From a checkpoint of a small transformer trained on Wikipedia: rotary positions, untied embeddings.
Each number is 128 + 24 x the weight over its row's rms, rounded and kept within 0 to 255. Layers, rows and columns count from 0. Numbers have three digits each. The size before them is the row's rms in percent of the matrix's.

# layer 2 MLP down (transposed), 1024x384, rms 0.215, rows 10-81, columns 320-383
111:173156103171113144160137121112167110152108157095110126111135138098111113145105136134106128138140118139146137105199145072133144114163136139146134143130075162153146124103173133150094124127131114
074:126129134135127163123106099122096140173121126107145146137132150115106131146127175096127113136142154099121161146135163124118163159089138108072113119147079125092097155137142092156098089119088112
073:079073115138135123155135115126179153101115112144134155119090103089119139127092104095129121123167107116120130138161160130140175117146121102120130104129139148148122108111123124131104107113141114
103:155118125116111085112141157149109146134133125111108157160157133114102133127149157122111173155147126143137123158111156137088158079133151089108107073116122184118124122113135186123108108159115096
117:088137123099126156117124167175075142194118077093169092142123146130138135095142130152190158152143097122115079170123124124140121132123147130107155125142125093095119139121113104138103138132099080
106:127114138147134164117167166120143151121102121136107117142098148085096114111141123200099136151153128086114137137166137172123127176173147120123110135144147170122148131151096130140060110188102111
098:130123073163142160117153141114119122130147151132089107103151117148092126135151161141149097184133147125172137125160134134164104128150167092136157108116166148148157100163092077106153129101093175
103:124142118144141154133159103116135143083114156109131089097130138108156109163112129138067139127128074135171095131094137115130131115110120153113087128113120157160128124146145134125150116106118130
048:147151157120124104080107173115160127169159125198152147110126153109116138086153103099117111149115129105140134111097190139149100109126122173120140192140147181129102106163134113101113126101095147
111:105137159128120145144123126122102158113161108106120154101174129117117144104148145122142127124087147131111103189150104128108144138099109128117140149155143140143050147059132165136153135168147197
109:136125116126146172145104096138121075101141135138134089126141128132130134179112126150154113205103152157150124140134114133170099102109109118141157171123103147147141121125127144144105126131118191
098:121149096173135139150122120124118133139141117122118160142118130154144148128120117078072138121131167085142131118168143119111082129138108149172140153093132095189169116072135145102147118126096164
112:116147105104148122189140113115131133123132104113096173086137079117138128128109159123149144062148096152186155111108141112102126128103137130059111124145137142136137130140113170135145169180117132
097:139132106125111155114126112091118073126102124135071133122140149175138114142107144115110140114169127068153181134121109122121138138122137111125125166132088115114161105140166087131098150120112118
105:147138109109160109113122108098158136130143079109133142145151194130131094115099118146132093182127115145120127177149084113143119137135105126119120105147182091158129146134095100131154126162096137
102:126160083111122107108117162136176120153132126153109140136136095129084094153124142111134083080135082107153127102149155121113150159167109133130139131150099124158096184160169157156153104107192167
074:155154140113126129151122119119122116136092133153110085123097142143149136142145150133137147145100113174143137131129111136171183097149160103138132106099127149125109131138106128161115110105143113
109:114076119139112154104107178159109126129107113121105158124161123141125126112160130119103133119148137138178146102172132077117142162155134119139152113131149135155115129144151107135082146154108153
098:140191119130118172099143132136127120143125154098093148120132100159143108133116129144152129106130097157083181110163165123100155118104195124121154156147108111146139117124176086150097111122155175
112:112133148149133090156171148122149142120106115082114142121120114131139123123100151118144141137141105158113125148116108135123115101159127150137099103115123166118134125152124110129124086116115128
085:121113161146176098125124114103129128128140113148092143151128120148095135124104110158101135126123158143117117158110149135101157172114157190121133139103134118147167149089054138156095122158158161
117:135089105105149124091098144120095154085126121149095158120126136092129145122129159121098162172112101112116109125108110171143141097161117131129120124107089151109097137122159137106064136111153105
093:135088121123090151112102152130118145149110098155139160141098167150100129108156100129116104151126169099092189104154126162135136148129137109124129104128108160157084109146130153121078169167120129
107:113124089135138109116110168112145081056148119134129104119148106103127109115173092184108132116134135111136152154090142138121140125081140108105126124131106134130159140147110117145141166126137128
116:098141114143071146134125134109143157122111119148127141137101127125111140151098098135126109093107133119115117091112143138117125117109135074099137101134096118159117163121161128118117085100151165
101:106145108144120133108107114102134159147120117119159135123107109157119122128122116145135113138161130127106156123145130121144110093147149157137102128158126122143089129093099123118066110144108141
107:165110158138101159122153122113108129144096079150162137164172074100143135130140114179118147170114124156139082133109094146135206127126147135169127141110144148131108120115136096155131154141124168
097:123128117142122131072142058098146127118170117114120140115132120093110107140167129114111121145104143147133102138097156153140131148143119137143158093111132143148136167114147092150128125130161129
084:114119168095123096175134168133144105112129129103126126136117122107159132119117124118097158091139132116081140168145148083144137123140177122102122107122143173148122136160095157161101063163131124
051:127121173128166117140133143115108097125107115146124136137183112085128154159129120181113135101125142086161112123106171155127101127120091173111090151098160096120178117126094082113138152095132146
104:128117154164126141145129142116100135162124130124136146142099099103167115147131113120190102104162159157131131125092113116100114123127093155148139103120119135112160112147145117078127143135119130
105:131144138104139164135123133105103093104145141163115112141119163067135124164113143162124115165123134132126123102085106119098137121091164177125089107125115153119112143126109124150147072102103103
120:127165084113116154113145113101121129104095115136111136134114100106139105123174123120107084100139083156083134159123184121140197122153112124091140130153148152084135182165131141082143121148106113
065:091098149140150143121107124125128131120156142140161169141140118153123142133068155089098139141137110103152146095121114106122096150105141116136121128131147098157116124109103148157124098148079177
124:120105106173093136133148114101157103119110120148169082127175172158128132104117131128125138133151146098096156129156137099154067113094158159114123118147136119141122140115117134095121099114142157
111:105120121127109136134137143137126103164143103110110185103151146116126128124160113155109112113126092108121100133131135156120098121145142112132195131118126152078152100134106146108042154091136123
107:155119139116138132095105149102112089125077153150152128124131160149133134140150124126159125145144150120089153129146115118146135138110152148116116142104135134124147090105175086153110101122150146
118:124165115118166121117154115109123172178106152127125081183131131164142097141115117131143109138096088169131168131126134150091103138131154144133175115121094115129120137139103115125140096142132094
095:129121101120138128113109129122106120093189132078122179119108148141104083153093157135172162127146120134129116141082159130114108120153094156142123166150126154150107147109108108132154128136108123
112:113130095165095137104126166169119085167155153177090123132111142147122164122095121068093155116143117137146142146154077150099150105145079143149124151145133129105138135114133143142115128115131140
109:132089119157101110154093102134115109136115097113153114145127149106100156092162176139116140114169146146124140124124151139164101080138134080098105046098141091133126107127130119119109137128094126
109:147089120145129101161127107121143056086092149166076117070128153146154149141105143086161098119107098149171150137101152133139119100137088119149141115119146094151114124139144117170159116099144139
077:105140153124176100172127145133148166121159140107123170134140151176150138168104125121125105137126143162148084182114136126142121137128129155133087113162111115101121147125093147117129116165139124
085:136118087098129102107152143172110128101124108158155080140163117140138131135114161130131131146099131123116103152136097115096080171139154109134113101147140166133087118125139115133117138136128153
119:141105114137133114108133105139105142104147106108127111089167101130139135121126162130146123137107119142158129135157185144120116122123138141117135130118118132107132142141118114130154121124142099
094:129140121165113135125121120146145103193143123114110110144101112147083111122094099109144151112120101071185112107139134099163150135151112132111114179175147116160209147185072128119143143115163144
102:177145110125100123177189135107130126133106112096129106149125141127126112159102137135135135158150114174141154130154130125085180137147155104144106138131103107118145132105121128141158165157095118
117:105136139173117141074138105146147110131167108121104174147128105108114120139135084095156101148137142144153115090138147079122122109147176162147172119141087106133126088139140137093137142112136194
088:154084117095121143107140075112090154121127124093157099152126155122103153093164132076103154177129097115145099151135081151128097155084124131135095113138136123162156096102133137118150138127127109
052:098147086141119136132099149168132108078133125129157130083147135155074115153139124091130118132133090142096141122167142148157093096134145158141156112140135134127124106137125134121133158154138116
093:140148137100143107092097119132125108139090175135135105163114113080119117108159134138145169142108168126087197126129139125152085132139150142095140151122135134103128120116120133159135137100133112
100:104121109144138119169112166099180148171097087065173141145154159160080146131102129115141088186087099085166117167148118139101084128076158144113140149163150114130099089122154131115142176131142123
107:130107139125126106155159131119161163145146128106163123160092153124117177128092127110137070114119122181099137165110146070172150114101154164116142094157125100102092155142132121139129092112123178
095:151126113122152098140160138140168123127147146100131126167188122088072117111115117116153130181159140124087115126133121116120132138158180139123084128116098134146158094098166154152103093134152131
123:140164149133123099165129093158137128130106110146164111104138162108124137151117141166108112135153085136102142113124110155129171139121122139158141119183107123136122149121089092159103175155134109
105:164111136109131127101086164122116129166118124088092116155165134132115136166150151094161108133166149144137136126151106128087142131152083177156112140119137136173089115152130141084180100121118143
070:130144158097122144133113140129176131173068116140162146179136113123132121095130162168117128101134119112132072140134119111155114151128098138129124135087129136071139149102162121120155108112115139
086:129107161128121084140089128103142076122137144161161108127141138127161137118119102154108140144135112116144096122099088144116109135148098140155107149170143143122131155138109146096112119131158108
084:133154151137166088145146167159148119122111100088135093119118122131154114138101150135128141115137141129105114138129153144114128167147097103126114076099118109159128117174109117147124146100128116
116:166163125144130115097080129145115168135123120127128147148125173104122117146078152113120149160085161126125105160153106105157120113156155126140142135110179170134093129099163120143147108130097125
116:138099112071119145096136117111153115120114148151096119124171110150148149146133141162139128169122132122165146117121135145074097128103136139144130165126159126087075121091161139106122169115132148
112:100143092135119122123142132169129095151128143167107122105109159108192124110128099144102142105136120122102091110127108114131074129136122070139143151097125130122108172207131118167119094148124093
118:099107181105137126122090133134137084140126121144134112132089194130109094081107151106094148153151102133110153137155090142128129093107128131141122146141128096121116099102122119155143121100091124
075:182099146115076123095116131112117154109117162144183094142143180125140160092137117099117159095160151129143108153145145093157121079133144084098129146139116110144155174125090113078123097109121111
052:115105166111119167103130131162132145091149122148139124128108164109130161129138134119147129104148104158100108129063114099113103132156134125139144189119114090135121098091172127149120116158113124
105:154128120149147124145148133113134069142084105132117100122135120110140150104153131147080145130140128103091094171087129147117134078109136099137109102083122106114116107141106171142140164134125128
095:165160126129122122138130085130119137143146116156117085113093121120135126123119186105119102163105094141175123093103154138104114135110133124099073114140134140167108110118095135100100143082125141
102:089163132153122121116117083109154120123126107124108106164152119135115092102144141156169160093185092136116081139111140137187118133142133163120147121096089125134117123162096144110175149124114108
124:075105108117156101108104115116151120141119139157135157166135131127159076124180156143107118133144149155148163114138139161143118080106117127131176149132126113127117138180148110076153095144195127
109:126096151116130105110074096139122133138148108097146089166129102133126121109103151109157153110113120107074113131151078144199091166171101139172145106137128111100094187115096101139168141161161127
061:145122152137151134109096081085144133153139110139087133105124094129123162106131122154182119138119131163108127120158141118096114107132129146156107148168133120158141082121150097116147139117154142
106:144113163149116118126151167137132147112080098155119155098140134149097071150125132146124141106122139109086083114165087157120133132132136115130085125159133114168125127082139140106120128138178135
# layer 2 MLP gate, 1024x384, rms 0.201, rows 11-81, columns 320-383
072:118158147140153109132132146152102123167127134096081153128112159094133160174123091079115143145129124098140112117182130149145162129147079138157142136114125152102081113135155187091147128126124116
071:108132170118097139105126135140146132076115150153124144092166127128127099131121140128179130139104171107102109120144118204126129099140166113105069107100112127123128127129150122118144123087099131
107:146105140130131123101113127160107087136080141111142145161118103157081114115147174126185143141132122102160106159138124117129129168141121118100165150152136139137102110141109080139131147122051161
140:083134161158150108129137147144122159161155082118144127115160114148152157100144130120166135106140081118140135112080171128137080093107077112188079101096129112183118104121160146149182137120125145
112:135149166116137114120092150140178116066107116115118130107130124082136149154148092138108103132130108163121118076101156133107116119175132121114141115089160121107118136149131140121123117123165111
099:126114066148105129149131139138146102139137098125144151139158154106159170108114173192135097062105121108122150160101137090159136166112149138138136119130124104161160117179144086120185150124112171
102:154134162143145099122129157159156135050121149141123111078156151171115112127108086133141138134157114110113061127133087114152132124130123155131097115133133107125102157157140123107141122124084119
042:100103108166135140130103118116150108091115136139132133129093152158164142130122140176137175160105132148127124161106131136154152158123132110116098114108126139130140124164127114124159140173106122
106:113116150084157127152135146132143106161143143106176108164132120096153131102118192089119138083074136124114076128141117128115125111143117089096161148060136159142117117144152140130156157136097085
107:120115149124136152139136132166143125109153116135124144118126128110140118149178146133135122126121108137093129169149142144105153125160122185115106131147135133161103126167096137155098122135143118
090:131080116148176136163133150139109084152100103139146191118115143109151154113137130136155137084107112102138153108105076131144121144117090129146126164096142126136104107150127106121175107174109134
122:127114135103132141109107141143120157106168112138105116118134105090149138148145109097143146117097128151118126112166148116147100116083158149171125164096120154130126091117155165099139098131141098
080:153106105114132118134164125118130128085131137110164124134109109121093172122151111093135101130136173173153085118125121145152129140123126130166183170124125094146074098121090119155107131123104088
114:164160126142136191165117138172109146098119070091163167119176147130142114108129144157120119079117139112097114187142121111133132146129147117111143147096157168106130104167162120099185140122126124
112:116125135107139150111121122097120147096119161113091159112124151163097149142131163098126167142136147174088104134120140101120123106099132120143081113166124146129099080134115158121137169147096139
072:112092131114162152122113128152118089185150160104166091109131132127128094129110123146113159126131112124176153156102154125129103148126075122128126114146088129148151146088136149133130119087138169
107:151144144109132125128135149142164126084132162115147122102130163117110154137140171106103116128109085112111141125137121114141151109126128109094109149133148082144122171140083141140175135143163099
097:146133072106065153131121113110078121141139125147188129145135167112150127157170106100105099140093111115144147117144130147119141123101140122150139112137149125101142136105147135145157134165174104
113:104158107126078108145106122118131110117126135152112061163141108150118138161109137136157137087189145140137146145098128147113125121109132156159125119123180144076106154060140084104120141132080123
083:118153179159102157125123139148123160108128137129111153146164092135138164106132164152085143114131136159170113161149115105129136159139168120121113155125146077129139165182119139166064117183160113
121:136117161131133120145141127112163114117132128097139126136148115126135135092176111107134103112143139115147154068149106095153107154088096121140132138133156107116142140141119127170201076118161127
094:156134164139157149142134140124122096161141146107142120150077080137118126101127115120111089131123102171141143158101138163133154082143154128148088156163122088112089171119114112149132090117156137
117:128091105149134118094130166172138122092143113159140137139136121106118147161137075126155103152126167140133136149111199168097141119112149089126115134119087111189142170164119145136137145151130174
130:163135125117086129129074126060132117139165069158137128100093116143139134134117145103105124123130104132134139155120146156157148143098094142099128118151140106139104147133108119146132116094110110
105:083158113109193067137168132114160125158147101134154142067148084102132116163114139128161113124128131146103139139130139095126145137104116106166076183160125138097121101157123131161161134136124108
115:132134097133143127157120147156146206141104156089116141150118116104134165135117137103121104136169174125134117120098126091103098148151124175158130150116168153120147112152139124143136095130135138
100:128124108097124125129141127096140090110140136155156126128091086108094144142108141098107122095117140093150072118120149155129103118109161122153142125068128122138094169152162101127113096084115103
075:105124127139112156154117113163114138112162139111130107117111108158158135131146146155109133141119089077187147130140117097147122104133098114165146125150133114113075109126138102167118112117082092
050:175128105157176103125156145131153147117080137109211175175110111120123120119083127103163144126137137097123128126104143108127107119174134158129129130120108147111153121163138126131121097147139146
109:174142135146104181124113135092117139131096132159143111151091118124153123124187164154141096151125125150133152176125142144137115128121091104127101149127115119123153186144177124136106130098119073
109:141138171089149116131161084115138135142119120098123149042097122091127143125132091077112159120156101106093170098111144134138093123093083147125112148071171139145129137177170197154122150113118163
122:159094119115157143141140159116122087107085110111129081152134156131135129117120161136071101128143145132124138116129083116152116122139134118135117124118143174117109123164100118092093113117101121
061:117165144134140107100140146114134131116168117126120110099166105103145095144127124133130131118120118141113137120154133112110113068105135125170152165147144155109132110117133114082147137113141125
142:163148100161092111132117137119128104079140067155171126086108114127109147117127167119132103136164127141108171100107117132142186152147093151134113096150135124104154099153136127104131117119143116
110:123131103069132166129071097146150115106152155109109182148173148160115106114137099117138119165141159148119142133102150120117084111094119133110123131124123166133104169108120131127108128164135170
102:145163132105167104153141171139157104126097133156097105148148113111142093137131101125133123106178148098125195115097093153146160117164120117096141114093120123135133136107130111164142110085158082
105:110148119134119105149125130157166149104165115119185103102165123132122123106099122117130140158083087142149149129126162134104088153118104071103196141162139127153140127144166146126152174103116134
090:133142137119120162112110182077163142146158124129122123125132111138151171128139087138134169165118119122095117132124144133114122124128155127109146151139124089173095098121145114132085146165151139
102:108105106136099151117102109176109127187142133146128147136110131147114096109148115144118136164111123114134143143134146156122174115108131126136145096139109120117110144134123125124120132154126124
117:158089104139189151174112109189149107153167144122128091156122118142148093105141153125114129112154095130144117148092158125104097125118114132091145124160129074099111130131145132139169119123131120
116:153114109131109128144126096128162161106110124118142146150111132145119123135097166103098101155114125082156147087128133170121135094136067145127106140127162157129145108093139147116150100148117100
074:174146141097114133161147104127145141141126079154121154115146147131163113120110130119126138120155158173140130152115108163108127106141131101126162153138121148132139137127096177152171140139156112
080:126152107139104115133133117107105119134153121101157124142149132135138105138125097117123120159125110133153092122139145128092166147171115181153133150100165069142156139142114087093117126114175129
108:145113169105154108143138114111111124138110117147103098083185108141104156137114099124125156136143110143138126107128170161114139140140164127146123112139106084128111142144127128164142151113129114
091:157128133154139155133097120178116112128115138076115161133144102135146140114112116129078170134151137141131153162141143131177149115131146091149135152130136135114159124119119148164139149138092119
102:124128099122103135111122103128126155117097128130147139112138128088122131149122127133136103151114133147086120161103134146198128074119140135175122177085132126119164103145150148103110119136108135
118:077088157105105085124147122130170136149131084165111165102120158197156168125129122110121131092107109131112133086183121142146112073128156136113147139117118132132105126134147106125144147154122127
083:152151114097099151096143139120096168120122161091125089141110172111103147100150145130144137091143117196129116131138089139135126106129163121125174177129144086113138134138099158103120135138124091
048:089097162131133149109180147138135119145089146168154141122105123118105090147148166141081110099156090115105153178113105144137138132084163129124143137137153151120064139094160131131142163066139137
091:155090168105184159113142103173139175119133140122128116136125113099155178117115116153102125116099133131158149107165116136109155134172172146136137136166124149134130172151104130136097162134077119
110:164142132114147095106124146136147097114090096172112127116133130131144041167161143159089101074164138148100151121156126147069132121173143169176135164114128140159134090098119089140114118173124102
110:113144069129100165135137135161129138181153143117140113134128147114175097155119116124154071131117135125127153095124068163106109137100111132129103117106076127143158104110083170125124127138092143
100:116145165120149104148088156156176111183117166133121135117134108148107142150175127117105137118149112175129145114152140072119144172119142135140104130114100163132137084132105108097136117157126104
124:091138119128099134116171137128157111120148100118109137126155123157090155135130142127186142158105127126138105112133124149141135123100103108071110143127150161147135116148143125145165113096140147
094:131134120122181134094150167106138133090099138141084108122139149107112156135136099119153086086099166152112121137141135105117151135126099124155152130137114104124133071174130132091186114130117165
061:105147157134098113126072114113107116098109115102072165132111142081139133078163084088154109125121153095180120127102143147115136167078173105103101128113114112133142097095112114141104159111111120
081:117178116149112120186130149110098168128166130133096146164115141106156109131127122119125158103143125147137098127100104150092082097106188091103132164152104150146148085158125148135158131118079163
083:149151161130153171119175099103102110143140152150121128143129102152117129113125136136118167136142114135142113137110117104127151140095119149173162125118100115161152147111130154111149162134097134
113:151108102114109100135185093091102112161105135123153133125140133158151108143133140102134131127070106076125176101144155095068114106092088131131105136161128113101110129106171139101102164132085114
108:085091098160104119103143117130143152125115107129124090084104134155160129081136163085142135092139125190109139127118104128105116119102127175146137166106100119123143101158109107104159130164117120
115:165147103131104123110112122131129156165130114106134170159126134128128151110132148083147124145148144138147133157115114100158090109128156170133145193140135123144149115129119124127098142197139164
125:161157123128118115123147142146111135100114154093103110137083181149113143112102140106162137112136167167129126121154123153102109124088129110097116154150089117074144140163122101120111154142084097
070:107157105114154137115161135094170139098164100141101140152133108103123135152082079110123088182160113084116147115135132102135119142146136145151077135136130132151102156128154130105090102124113097
046:132120122137152090139150118127144152094151112159131148098123091145132112114115104171126150126124140151137144111125157144140110126162149149130097136118112130085112127111133103106107143163120128
097:131151142148160096116096155153195149146161140153157144111154145119180143135151125113091179141120138090095134153145172141086106159139134093121127128104151097147126131143137137123103133122143083
100:140140101128095108167116148104154156115061185160149117121123170148098097101161104101180129122148131128157118119124122124129159093125113150129100150102119103146137141108164133140127117146147133
104:127097079181126118142075110138113153108104107154142090119117167109149165134123130131122124124137201107133133129108115133169126113133179158149136086177111171114128129120151111113112129138163091
119:117112115102158132105109132136209144101151082136125130156120102151135107105166157121087145134146134084174140115112106151111149146124115170130098082123133127106106100158160156131151102111145103
127:148119125149119138150160125129135125175113108149146102122112142143121154094155157131100142144101151169142124096128106139102086155123157134099156115152136147123125136159119102158107154069124094
061:168135171120137099179098124103104159150135151127121145133161154125108110106149133127182116114111138135113101133127172089074098127142146119155139122124128152158129134153153142111142116118145143
109:134094155119100145126098110111151112147148133143131143120127130131103153085114145117065089160152138155107142160139106106103076111097177124116117116117175094090109151109091156173138122101134162
# layer 2 MLP up, 1024x384, rms 0.194, rows 11-81, columns 320-383
075:116144118150104140107150178142128155121107143100111089120091162120136134182105092084142151138107122116131101128157136151168131122144107112145144164147143133105126089105133132093135183098133148
079:160171158118127122101135132168137099151175096105136120122115128138122094139115144076149138144101107142153101170112118137104117109147108113133153113166151140142083126147109122106081134142139158
111:138082172118104131103096163108117158138102092127138127107134172111113115167123200142138103145124164132140158148119140139159106175116123114132160095141169117152128159124126161175178120140107117
119:163100115158144091180150139142139124092130134117139138146162145081100148169106132138120116133160127124151172128110135129076155131119116160093128127118148114096101115149104173111145121149142151
110:139121156092064126133129127124172158129150136092149178117155117135159114149171128092099123136149087145154143115114121122137085129111113163112167108113161104138142107128136118134126085150135141
096:103114132100094114088113115141124095113152129138123168117121149114154096093114127117159089079134133124093131162090185105116125167126104154147102110145122105143143153160151135159114144132126144
090:134131140127168128103106130143167161112083160112151081111154171142118085158128112087146134122130134127118071149104098178161140116128142154114106077133175138130161155132104111160151134133076155
044:109139151078154105140145122141091157171121097099115132150124132075107116130141129122119117097115128121137144121142095089121120107121143129141145135154107149115117132133142159090095123139154106
107:140148129148159127122126184161164118153116131157134136195135103140146146114123139146100137117124098146141145132111121100159097159145125122107091138121154133130132139143148111163111133128104142
115:116153162142147156209132118190123116143134081131152127126099119122158132135150184167119143178086093136080112161152134148132111133141095157110119123116109139099166139137111144109115121117140139
097:119150118088081152089122140110141150132152125143127144166142106107115127075119107161171111154124088128145136121128114167114147130133150168121126123095150148107121186173117145100133142126211108
115:127136162142120104110113121145116134106115129108115132104113124119132145118144122112125116119108133141174122156117153114134116088132179112145131154158107168103157154159106102140142121149147140
096:143132121109117142120159129085095118137146158112149147084112144174117071151127130160141093156147121122144168130113088113123133134127131100115094143118095126107149159134135150109109164103116124
106:114141078132085145082136138104140107100131105076148130071128134078140152110130145115125114135077105125133141106139103165146136068128131116135100140082095130088166128164110128122136099120114128
120:101097167099156119087148135134115149111123147111097109144147151111197156112146117126118121084143177134174149115101113125159126101154129131099122157161096121112123117118114132099168098121164137
066:120124087134120146136121100142150110148125146146156103135101128121142117114156149128131157179125107157160128136133139113143116103140133105146137124118108137132158139125094110193099139134146128
101:123078094159150157111145132124173139085131107150109154135130137149118068097142124115143156099175155144140153105170131149117134149120129161126125115138092140111152073161132116153115143134130118
094:176148086155111145161131134098138129135152111135146138160091119098116138092166100119141082146110115181108138103104103089075114106134121149167118100134113111087099156133129103126086154136149099
114:125109103165090165127171136136084158129177124115145113154118151102117166149132109148119109109145137109149154115131099138193133123141159140112132112135086154104081144157130144167123118114103177
076:131110115102121148133121116123139095118127117126155153132141125130158161120126105139147115115113119120122131169156119137173143095169146104165112137158145121123143152128205119147137154113109098
134:117108115105161156119109139130071120084092153117079132103136131119098132158075105132133122140114154130117172118129123142101164096182161148093098121138107163108106129109155112109091166126145104
097:132157144134117130098141137099119119160168107107135099108156153126112152110159118128155099130096101099124113147121145105168103133159134120109134133115100136131162092156124095151137121122132130
116:135137132132088103150103117132150119118137089137160127135138134103140149161116142147135158165100142105114139091134133139142099085186107140105122126141183128097150111111106126107129112122136156
113:177102114143096133167109089113059152148102111143167151134135137156122141131097162174165103115116116134129106139159125142118137130147134130105112176146133142116145127124154125156100149157123113
094:107186118090156116107119136152159101153091154140141126175115123103104130120090105131132151123136121131123171091132160098121145120137121096116091143175133103158110157142106119129139170138106115
103:142124143115059164109134111124142129138105097108116148106134143132166115131164080113099115154133118093089160107153134164131149131142105108121144087088138103115104124101153145132101137134124108
108:112161139117135103127083146157148118133110147144151122150093132191195120113093138155096180098114140103146174143143098122089083115135085113109129140128151132085163105143140112175118127107115126
081:121132072110145118125118125131169131181111125107118109133153146078119116126124127110111127114085150152079144091108104136110156134113158126087144154161136081142174133128123166102159137132164174
043:168091115129156093122159159115124105135102155132173198197085139108129161115141111108164088136131108135108127145110159116120088155129122134123132100130117136110190121140093132126121125170137137
112:143122140128122151118125147156071103132104126118139150143100136107153095101117101110120115136127167119127139132132087139154103114140153122140108128127089134127075130116136133113085112137116099
093:173132110145154134141091124136156129124099093104145083152123137150150117120126112165127154121161109123141155129165114150182141122167149123145140121139111145107124118111140119126142131104120092
108:137137136133136077077154156144114126142102116059136145100157103139163094146108157119120096124151130149141099159078147124099144135127137114162186110131158121085104106111105131062133146126155132
061:141140110144118170136064134118144141148144089125127133139137098122110110130137126152143120103116104132112122154158121156183146147102081136099133137124122147169136139096144120122130105104131140
141:140163100190104111123141105124124097141163095144180131128063085154108151118111187150145137122165128132076164121110140151159143132158115127136067081154166144127133093158134125133104131144113133
100:117121119088113132146133149142134141116148127158129100144122169184109121103123137105135146156144161123128110098127125132128116165144097082091125124134175153090075122139100132141102108166160122
103:123100129110144136139131112141112149125090128123103120156130136080147095146134119130137108143163160136158173130105094129112154106155108186117154137129115148151112132121147103133191126176114109
129:140153136144078119121143183127099157144125116090152099144102145134157098118147127148142108136132129151103121165083163118111153128098116158092157165104119142089116131108168135143151140108154089
090:103104109082174145148152095104162134170110115092134090126106171116147137120089153114137111146152156147146113134090116113152126126138125141142109140185106142163131096077141112124140162066123156
117:129121121147102137108132148160120122138128136128134147130120152132147095114152102180119144118155180142132123168174117129161124156161097073158128106166112131094108103136140138152111100126111160
104:091152147163192106102124145151067106095097098147119126117111116165142123131128121121156137116122138114128071102181137146116115130119144120116132096185136180142121111146118156134125100139110149
120:144162144138080133144174094118103140145146148120116111167133090126108132141156176142173137144101079105133149164128118141162158120127143128147165087112114137117155143137120103121114123177153137
076:136113112102118144158132176129118127118087140140142067130130115112111149146149147139154127153148131106136174098118138172129131119106093121147141077105109117151179108139132159094108149122147100
080:100121118118148143106099129132089103100124089125124103104095124135156138143113122122153149158135150077088130134154178140089121112094128091113134140126125191127139121082120106084130152122122144
111:173093120123131106088127144120105146141147111132109140099129161138178149174151140086150111144078125145122090108137132129103094147164128123138165155161133154115119094152132142161103135166177124
095:140133126120163136129090133118156094177118143106058150125102104114115152128150107128101176129150159140112111104141082133146148132100124141094123128156129139170127146142115155130130138098104114
105:135114161134105075138105086120124123115147160112106106112145154137150117101122131131119117154152147083182125144121116153120143135164153147113123105104125175119131132107105108108118164129120069
120:149177103138139152162090135131142178111135122146093077117116128097141130128144155110099149147160172155099143184132084128095159137157126150109133103121150106104106171108125156111134100101163087
079:096113108116139126117118096134173108116092132128119103119193134169096138136129132124147101163134152095117140114076148133123124158146091156113088110139139126083131126147146119131117134092144112
044:098109114113172143112166164128128100126122181153113142119103110132143080153161142110063125139166087106091123167132122130113119131146179149161155110129127142116055129128155120140110156084150120
095:186143151098142148112092070125187123106129129112099148143119153109139174077100105148170107155088134155165106103093099114141137155154127135182136129130156108090152147138115081141097116095113121
093:152086115147106135132142119145106141087107090110193127179115109125132139167138101133139119128188193151148153132147118156113063165114097147120143148094135103152154066118161103099125155117124087
113:111141098138116117118125136128122115109121162106090100080171138158087096136106031150110118093127188133157128091180168161099151114138115083153092132140099126133133115099153087084121127101144090
098:118140121135155128128136137128105120120146126137132115112176156134140085144090118103144128109148126118145145127104158110131120125123126129121088125129139114094115140143157136096135169146117143
120:112105146129105146148119120121130155130137124136150099132139142125125102138125154144107097109129158118093139104113098111107127107129155116164138138199094109149114170115108142161107127156138126
086:108122138113055134149091118121128156164117127104121157154111092135133112128122129140105138170140121119149114135127097134130093119091111165097143165139145104142134163088111135133110120127129107
066:130163149085110152167108133147153147128139134155172120115133121153115134169146139171101133108122151149166126124139120168150139099166102142137112069116139105135137154134118111138126106159152110
080:173196135163125101096120122114082167112153152107123141129125155123150118121127128121156113130129127130112106119113152121093127161083143104110111150145106179162147111137153077142166129105113106
078:118096136140121096124118139124126123106103096107140122162094116118114109144112132110083094138099134137141113126106103120101137051152141124150103131134128175105158111119117076125130111128168112
112:132150104153131144096124126158139132134130115180125147182190137121153136137088105155127125164121144149153082141164082071146158109106124125121193129098168166091113129117091089139144098128158149
097:134137112134114076135135118113108103114110128138113098098116134137171154101098118093148099146081131188118134109162110141124114138121148177108159133100099124122067121140103123136118114098152126
108:189124128116069112115156151127153170160116149093100125128095144111119168135138169113142121109103134115134138117079141119118141101127132141149175181153120083135098159123057107165148114138116124
126:139143140102147106107079129152133181149165144133153154160145116110117167149133151155121101124122150135117151145111130134101146196086144112116116088146154127132096084140115120153155164167180157
078:107129087155135092166088180127074063101124151122114139116100124137104112144131149174131104130121176092112119153132099113126141118171092125112147164105098143141144091149132114108177165156181152
048:141128123117081123126131182121136089119096118107105113144132141069126168154145192119099117142108118134165116156161106117121149116107094118128154095087117133161151119123101134127104111085137108
101:100172165088135107123117147135116135084167122111133128114151178149143122121112132085125147139153129135120137144117167105113082168124141130101090137166167163105150140144164123130123136139139125
090:137181076109136168087145152105100133164181094135123155128109096163100148129135113128111101112116098184111128114156148146096125173109125120113148144135145126091130121164124126151161180079120177
095:140067123110102115155100140153115108144109110092106117143096113143154153113150091138093135102142183127171124099114123104140125109130105128129064089140137147161155080133179155090119097142126106
129:131144110108153136139135153184120141125101141144120091133158122093118154140136180192138127130139133138120159126102079142141122112174122118079110151142109122112132120106109152091133132147128140
117:081128161137119174130111104065097118122165070126169120128101150140141095113122164122092136159131153134129119135156153100093149144174097149097116094148169141086164124132113152147086113124173119
056:123181137136178144126078130137154124122079137127121178126146110123113144076111124145129113116090125139165109148164155131128145115103079145136117099128154129141147083110134136114098127112133075
112:150168127114083143089124118126144132140126118117119133175127141111121155095141104099170104123140099148137092097127165121085105132120108153151152094124135143110157081116113116122159122151186123